config.toml
num_hidden_layers = 9
hidden_size = 384
num_attention_heads = 3
num_key_value_heads = 3
head_dim = 128
intermediate_size = 1536
vocab_size = 8192
hidden_act = "tanh_gelu"
norm = "layernorm"
norm_place = "pre"
norm_eps = 1e-05
positions = "learned"
qk_norm = false
attn_scale = 0.0884
bias = "qkv"
tie_word_embeddings = true
parallel_block = false
init = "normal"
init_std_qkv = 0.0144
init_std_o = 0.0034
init_std_up = 0.0144
init_std_down = 0.0034
init_out_by_depth = true
optimizer = "soap_variant"
learning_rate = 0.00511
beta1 = 0.95
beta2 = 0.95
weight_decay = 0.07
lr_head = 0.00855
max_grad_norm = 0.5
warmup_steps = 200
schedule = "wsd"
decay_fraction = 0.578
decay_shape = "linear"
final_lr_fraction = 0.0
batch_tokens = 262144
max_seq_len = 512
doc_mask = true
train_tokens = 933000000
max_steps = 3560
dataset = "wikipedia_en"
Each number is 128 + 24 x the weight over its row's rms, rounded and kept within 0 to 255. Layers, rows and columns count from 0. Numbers have three digits each. The size before them is the row's rms in percent of the matrix's.

# down: layer 6 MLP down (transposed), 1536x384, rms 0.193, rows 276-322, columns 320-383
# up: layer 6 MLP up, 1536x384, rms 0.18, rows 277-322, columns 320-383
down276 106:136120136134146156127114113110119117151142170151107133126112172136104118140219135116136120151120132145159122177134155143127146135088107130134115095116151149121142138101133151152119111099090127
up277 098:124099104159098157167175101134099091131132147144118139137090112108098129127166141155155147107127119112096178135118115125124146106137142121153146115158134150141121151110138147101134090107106131
down277 101:064145100149115106140133078093109092162119118158122158129161089099143093115111111148147182124120096143131145080128137117120108091109128131122146152148120120134129152134134182145106123131133148
up278 099:143111111139136101101072137133131131132176129167099118117129114127127160151099144138139134134087114107137136086117116095127100142141127103157087116077121163157162150131125153081134116116116109
down278 108:150129119127131076150103123146091129100076167108152102122128106055114153115173156128154136120097122114143157153159108150156105110125093113132110146113165156131143133120130156092136095094124149
up279 102:182102125082118108126151110181141112122120166127095111098142164090121089087138102141137169064102096126146198191122162123149148128166144122137104139126146127095120138146126129122126131133125155
down279 094:159111138124148163139120130099139175115144129149146095126109157179180085123081121149135141106105165116148115081114141090088121113110143176151134125147123143134147165127115122118157109159147147
up280 096:103111101111117099148125117134115182158118111111113131153145100153160107136107165150091133130112162135151099159098107109121154126131124150139151096116102151091121133090099115124131143107109097
down280 101:106145132134099166120144147104128102131127148113144134124157133123126124144204114147172110158113133109132107095144111145141123168135151144154147128126124146097181160152138152159149135125139119
up281 107:075109130085148118150120137119131181097104125123119063131140147120141125092107155088130141146141098137130078117077066102108130130107115080142134122121115135099118141096125102141113085124128141
down281 119:173122105101152101132210133074143172141121120121128119091119169140137118131177149114106120142131136141080084169137132095106144105116140097136164097116104066130079136125119102110173147133161164
up282 078:122123153156110120130140091054088089158101095135145138147154096160091103114123127106153109138119150099095125115131106112126110154140059123123130134079129123106149154122071105085119131128155130
down282 080:117178132108144118138098107130133089144134138085150126161136115103140087138007176165129110131158132128174126097178118125163113103125178134149114145110159157105119100102145145102121135121121129
up283 105:137152179111149121119112146151106113127150160103128110110159138096151136157117128142141117114109129145131126118166131101127088144111114122146123160170100131149085107128124096154115117117106163
down283 113:143181118143147137138164176103134128139153084086152149131146151122119117135139104160137159110133147075096152080128129113092112165135143152097121130094110134133144121098159150118115138162114140
up284 091:116104063140113134169152123147156132110108111114168138138127167139126130121096106101167110104154123112122151122168157111122128174120120110126136137143121126121090135154169134155108149139095143
down284 096:131152106096129090151138134156152107116133129131157110180101120183149126082159126111114137153124132138108116136174085129132139123144121144115100148179148113159125096101155098136120144077133133
up285 100:162158142121119130114157127150124193148127143163084170149082165140159147137143102118103133138110129149110111146105174170148096139125079123155116150099177102146091151116154146101127122137149121
down285 104:075149119128115109104161160095167112114160110095128098123137149139115141113134133137130078091117145113082109134118105116120077185109115133118105148143121110116160116156191122115135135141114147
up286 098:109153136103169097129120122110119113131101116163136100120133111121108105131138118137115133113139134107129151136123139165109204133140093115129129113131128170116160088145128167126090144148152092
down286 106:129145150144081094121101122122086122138142151147115101138130086138098115171105129155095146145115122131125152133133114145133144178117146116130111113148149103123138107115166148099123166112102167
up287 100:159138077161105146094151087129146157112136131130143134130128109138099136138113139148097175138155098120118150150158141111144159133125117146157137113134142131101103096112123145152089157081131135
down287 105:125119109165155123125113129095137107133130178147104116135131088094146119148175131132149128129149138102138145141125092159098103136127126153113099116178085103097182085118151159093137131121115115
up288 105:124137168147122104069124123156155124138077128158108105167119152146075112103127159168153123116162157143090116160079144133162158156140106146104124131132158138080138142104109147172124118152114134
down288 105:144133093156134148096106150173058103160106129145096122140133151136110131136168091128166129111147145152153153119111114140130121181116149166098138150105110116140106164079141173127119118117096115
up289 090:146120138113104137128098136159138121148162134138159119135123128082158138137112138116138092151133076107117138153120124185124123144160120133140152103138149130143155153117130140082118136115063153
down289 100:134134133105125122141133129096130128143125137123124098127095149101112142169146099139113077148121115139069163143137134103128077107126107130149125125183143137118131145163094102121163159098132114
up290 090:099163152089142110130107122144133180134101143131174129138103141149145112121126069117133122112138101192114134177122124086104135165112121139149121140128150168094130120143108189115117117158091112
down290 088:161077135086127140119134152135111132150147105128071145152117121140131142121076128111085177151102118113085113079143125156101106101142143137130131154132086108143115124174145140106123150122153129
up291 099:130081085089103104125100138110145122096146153141147179159177121119107115113122140127089132117174085135185114115138153128132164141158113127139140115102157127137089137127129114113144159123140113
down291 103:140121101123117139128137160121096094149119109148107163085170121103100136142255106133116122150143101114141102143121121131144095107121117131064165111093104104100099149139121133122160137134147076
up292 096:070113131126133139124115096124097119129119119102124187059135150160118131167126107145101134152104150141115145120102150096112120130116068122118154139069132110135107143120145132130134152124116099
down292 083:119126193129096120105160137115098133119151131133146091094115093094083140115091162147142139139165149132075207120160145136161122126183090163097172121196101110156137128112138108139125118099089152
up293 096:140130187136130130139096105107113112086153134097121161145113176094116137090127120120116129088151163095107110179075143086144118135111147140136130143074154177168146141144123138084114125114125130
down293 101:120086133155152150110159127158135090125091151166109149129131134119127145143132127136101123105137118121107125132167159134108125116130112115095107092098116136127217113124099106108107144118125142
up294 095:151088133123088154120155122154140078131168173172120084117142117109131136098178118137143157111105088059141115130122124114150108113099137115188115133143123073124124135154143099108146126109111146
down294 081:131149096136115114105106119110128148102133143164128143137129114128143140127000130125100148100138129148114146118139116128137126114132126157108128136113122103122137121125142125133135129105147139
up295 087:112099173153173143150156104145081105138140112095128190111075125145142157143149090138128129164122112090154131125108153094174137114124105170137127128099128131105096156124125152125135157109147089
down295 093:127181155150155160128123155142146118166080134108117122116087139143095102122083155135125145128141127144049120130176178135101136158156092181136170164166112147106127103112122127115169137143126147
up296 094:082118107120154128103130110140111169115100152158150142175130133103103165129107112167172074184135139120105125118126160099129130115119140139128141137099137122114142147100133112129105151113142151
down296 101:099105154154094108127145187130114110113102090117097151130107150126112185150112135077166098143094111111175151124142118090118108132083168139096150126114118146137093130190132109078158127194158142
up297 105:112122117145146132112131134148106134114138156108157169143138125156120089105141144116099124196132089106151133139116092107162144167154121148142118126163134143104123126118146140167148107101139085
down297 107:128176112105144091149115139109110116130106124143111124152131145161142108131173179152122096161143113110140159112148081147130082164135107105078159110143102116087119104149086089143173140127151146
up298 098:105102155105119109088106104136127131125094098132112067150122181142128143152118139121108128109170131120149120143127099094138138143095158170128130122112124109129109100105092095160112122154125157
down298 104:109135151133137129147150138124114126164109169168082130153119124102104180131156126131094144105131145166125103110144129131129107126142115127121161113134124099077137104105150157118137115114094131
up299 094:130158165122113127111108129150145086128124108116150155109124147155127167133135145146117118143138118118140121110114155126188156129109134142155118143145146109147114127103078106127125092141141130
down299 098:091118165134109125145116116101121127142109137106115139109113085120108134146151117154137117166120139104140152155141110165150160133086137127126138129130134160140086124180128111165132124089136095
up300 097:132126132111132105100114081066129119124151157123123113133153104094147091108125077097093141132137120114130154098112179122113099176150077137142094140110119128122073150095169153090130107130097119
down300 101:151115129131127137118158159110140133099171133091143104116132142155135133119169145129158136174115162139136140114150134152160149128150147131132140105146127134120135115106122096129127125184122148
up301 097:124114128148136103181142154075160155163108093145128165152083124172143142132088138133165180116139137118116152150139144113144108118164107133167183150128123149098151125123104149127141154120168102
down301 095:144107151133091110117167148106115147146105092147150132146131119137109161127241099140154132166159117122075064167141157131118107143117100085165210130142134128146127104126151149108165075149157140
up302 094:171145136116100115162171091132136098132157119171111158128115138140156084095091183127128122156130103149151067095082120068153143119125099135098155129121109113098136156159098120146118126148140093
down302 097:123137143115131131115075146104112144137148107116093138099116141159107099139088127166139121109108103103116141105136135129137173165097148133137135146111119142139110161125179131086124108138144121
up303 097:109141124140159130098121134140137104149125124121177119134113124166131161134132122157174124123157100110158114125159134134134093115130182116120102140127111110110111131131137085122117120162116135
down303 099:130114137112170129152047132153137142172122135163110153128093119096117144141135111142164139142154121112124181117132092101172100156135130128116158115139130130128145125113135106086103157149112176
up304 097:127192123101083116130140136145130079185127137180124215145120117165135103184141087124108162129155143102103100104145134108110119134154083122109135074132143132101093132186140145176155113147130135
down304 099:111104160157142124139120162146108083174153098136133159149077085087099132119196171122063144116141118097118149162125133114155124159108102102109119098140108114127134129121164152113104074152102129
up305 085:143133162115128118143160119144133093106091144140124125083088129111153102140100127152137159125141090122117122154112104104169115100095134130127127142128153109136152127122084156113088156110108133
down305 091:128101145166105104137136106102146102125085145077138074134101115110098164130087117134145121159162150144111118157117142121126073124131126089136128134167135144149102108139148149127151132161123112
up306 100:128079115125113131165146128129108105160134123128137112140139108151163129140124128140116110140153106151114145159158160131145140151115104163101143104165129140128116136130111103134116162118148104
down306 098:123114146164145132146155138114144157164118180114141138116136124093152134131100140118130133116158159171132109172087115124131141153131102084155143157108173159091134157173127133134124182107117089
up307 089:136132128169091113125125077142133120175102147078110098135137127104108128086177149083113094122112143124112125152146119126158145137117115099137159130114177104132094114166143177124157156131118103
down307 084:142125127095110133142104130111130157091162113105100130128128165135106072131081143122138140081105123124105094149165132115166142135127171145142159111131140169137141092119111120118161120154103130
up308 097:129139109153139083157122132119143066104111140090135104152130144077157106124113130119166113132102145100126128075124129138142134173170134099141146099106104137129111112100112107110154127133137121
down308 098:116123191130139179094145128107099141135113163096121133132111176107122108154142129108114107171106133119131139145148139152114110129113169143143129160134129116137138103146134133144138175100149106
up309 102:137091102116150134113148124126136106138156133133158116130159139147147178110168108132083131098127151113107180144142135080126095140136136159133134099122129121118180110150163168082130108181113095
down309 096:087153114146158117115115123089123138127128114089150171184128134123131112134145149166129104104113144125097178131067110148161109143153143149123148135118132144138156153184095094161127104158166143
up310 099:108134142145170138133147093139169128137111141110133128175083111140115144077137125105117101109136178122191104121109144142180154082108139124107132091113127135076172139124111099147127169159130146
down310 100:166113119121105148129127098098106099158113141102119145126121103061146095120095182135137108106109147117143144126142095113143130119132126147158142168105106126132109105112163149130099157131108147
up311 098:126152081190113123146121113107115089122152115141116101167132109147125164125146129127126152067158155121092098134127113116132159165127121167130111113132087131146173144129127172139129093140107082
down311 094:132128125154114094107133118181082109108141130113098136139087147194131110132085117113144145121118170152121120139128130159133139144098150112153152149140136115134110127116114157131112156131131078
up312 107:121155106116082139178134102138137163103123132159065171146096136152115132135138122130162098131107110099098151093178141096106114120115096109112129130101090118145134109107073111138136132150127107
down312 114:142151089123160126132086146155118127108119151169155116117123148134168106143113103143136080168124134116142139121176130162096151127105077128122127152131111093153134104139141126115114162120158070
up313 106:145089164112147166101182122123118127109102124127105108152140148127095147093098176150129125147097108178125119121114124136157121124159123154119121141140173130080138140106103113125091119133148159
down313 104:122106121130064124122100146148115162117182116158146087163114144129116119172143178156159071161127124122131126168141130120140126108147117151110145164156161138113153147101117140138151145110122164
up314 105:160165098095140119071147117115109111109150123097126118192134072153131140163165144148106128131109140167127108139123110096103111126120157111092147127131130146173126125126141119123124096119134097
down314 105:144123098107135120088156146118091101122161140148091133156127158118142128157222094132168124139111173075106139138179116119153124177142172144129138078153095147143167128117120189117160117114132131
up315 099:116124108116107080135132145127122149119133134075128143118108135236145104077167127135123134139111119129147085143145150139083095128099162165119084146119148145094114142143123129203086092130146157
down315 087:176144098126131118107088096202146152166149134175129089153130136127143118135098104150135106159096147116149193121124133120127127137144156135139136158140097129163158116130124129158128107129159098
up316 114:122124183133178131125105128112133120089159122122114153177134150145142159156138133161113159106105082142146139127123120110151129141083141110132142123111095094118129111108120142150143118133149108
down316 087:154143123132117121105150158115102162086129087132129126137157107130154120110000120118127137111127117159174122120145162141144139107137115152162077124145142151145110137126149139068117132109174151
up317 101:122119104107106158163132114143077140110118106175093138136140150137156112138115143163159132115172136134148106193118139132125093142104099120082115112121157121128116120138130112104117143180087094
down317 100:128139166128111138158169145104170112102166152115127125145123123160114130119087124124122121091146117132100159133095139107153109142122125118138077089127125124148099131132124129176162143110161140
up318 100:119118097125145097120111082159155078113134177137109136133144115138091156104093173133115141129113130134126171111135130121143132099110145158140148220138097132153150129100078108131131158140139102
down318 105:141157112154109117127153144090116102129113133192171113152119108090113135103143133109129126055157120129094119108099174162098130131125152128093117115123156151167116125114146150129193124108153112
up319 105:148137159091148098111130105096134141109164117136147144123118132125174125113096115118078141104135142135106141116114139129112121108131142145141084109092166150115111124139086132168153114150143124
down319 085:152137135146093134135114142096159160101108160169107133131094151125133164133000121097115088158144146151122134158094110141100120188155114139131104122145153122093132128122110121123159101068121152
up320 099:125126175146111160164067148171133079094086133098103135143153129126120049078135156140099117137135102093106158162126130109108118163098105148129137107142148123091168108155163104127132136169097147
down320 101:109121089168105148127129131116143126159156146126132143109117152131138106105171151122171070156100170085158135167094113108120110141150081164086099100160129144138144105125138143139087146122123147
up321 094:121137145074151130111154099093122127122124102119090124127154160116115128163114138143090143107167147136150115096123100144145141147100098138176107145106115087103126149138167096125101139137161110
down321 095:115149166080090115133102131152112100155094106158072169109080164156122132112197111160096187136149157153112118124129135093076121127099148091154136144126110137145137184130133158153141168137130152
up322 086:118144159131117128141104164110108119160187126163123149115139181141126157101130113113118123116141092137135169131169151139117111124096162118129080111143121128131094109115117146104124139180126146
down322 093:144084108165125174082165133121136135110112122131127126145101163118123162175128154175181104113133148159084110127166099138116143152178135102146116153110123164132098095117125120145116089132104168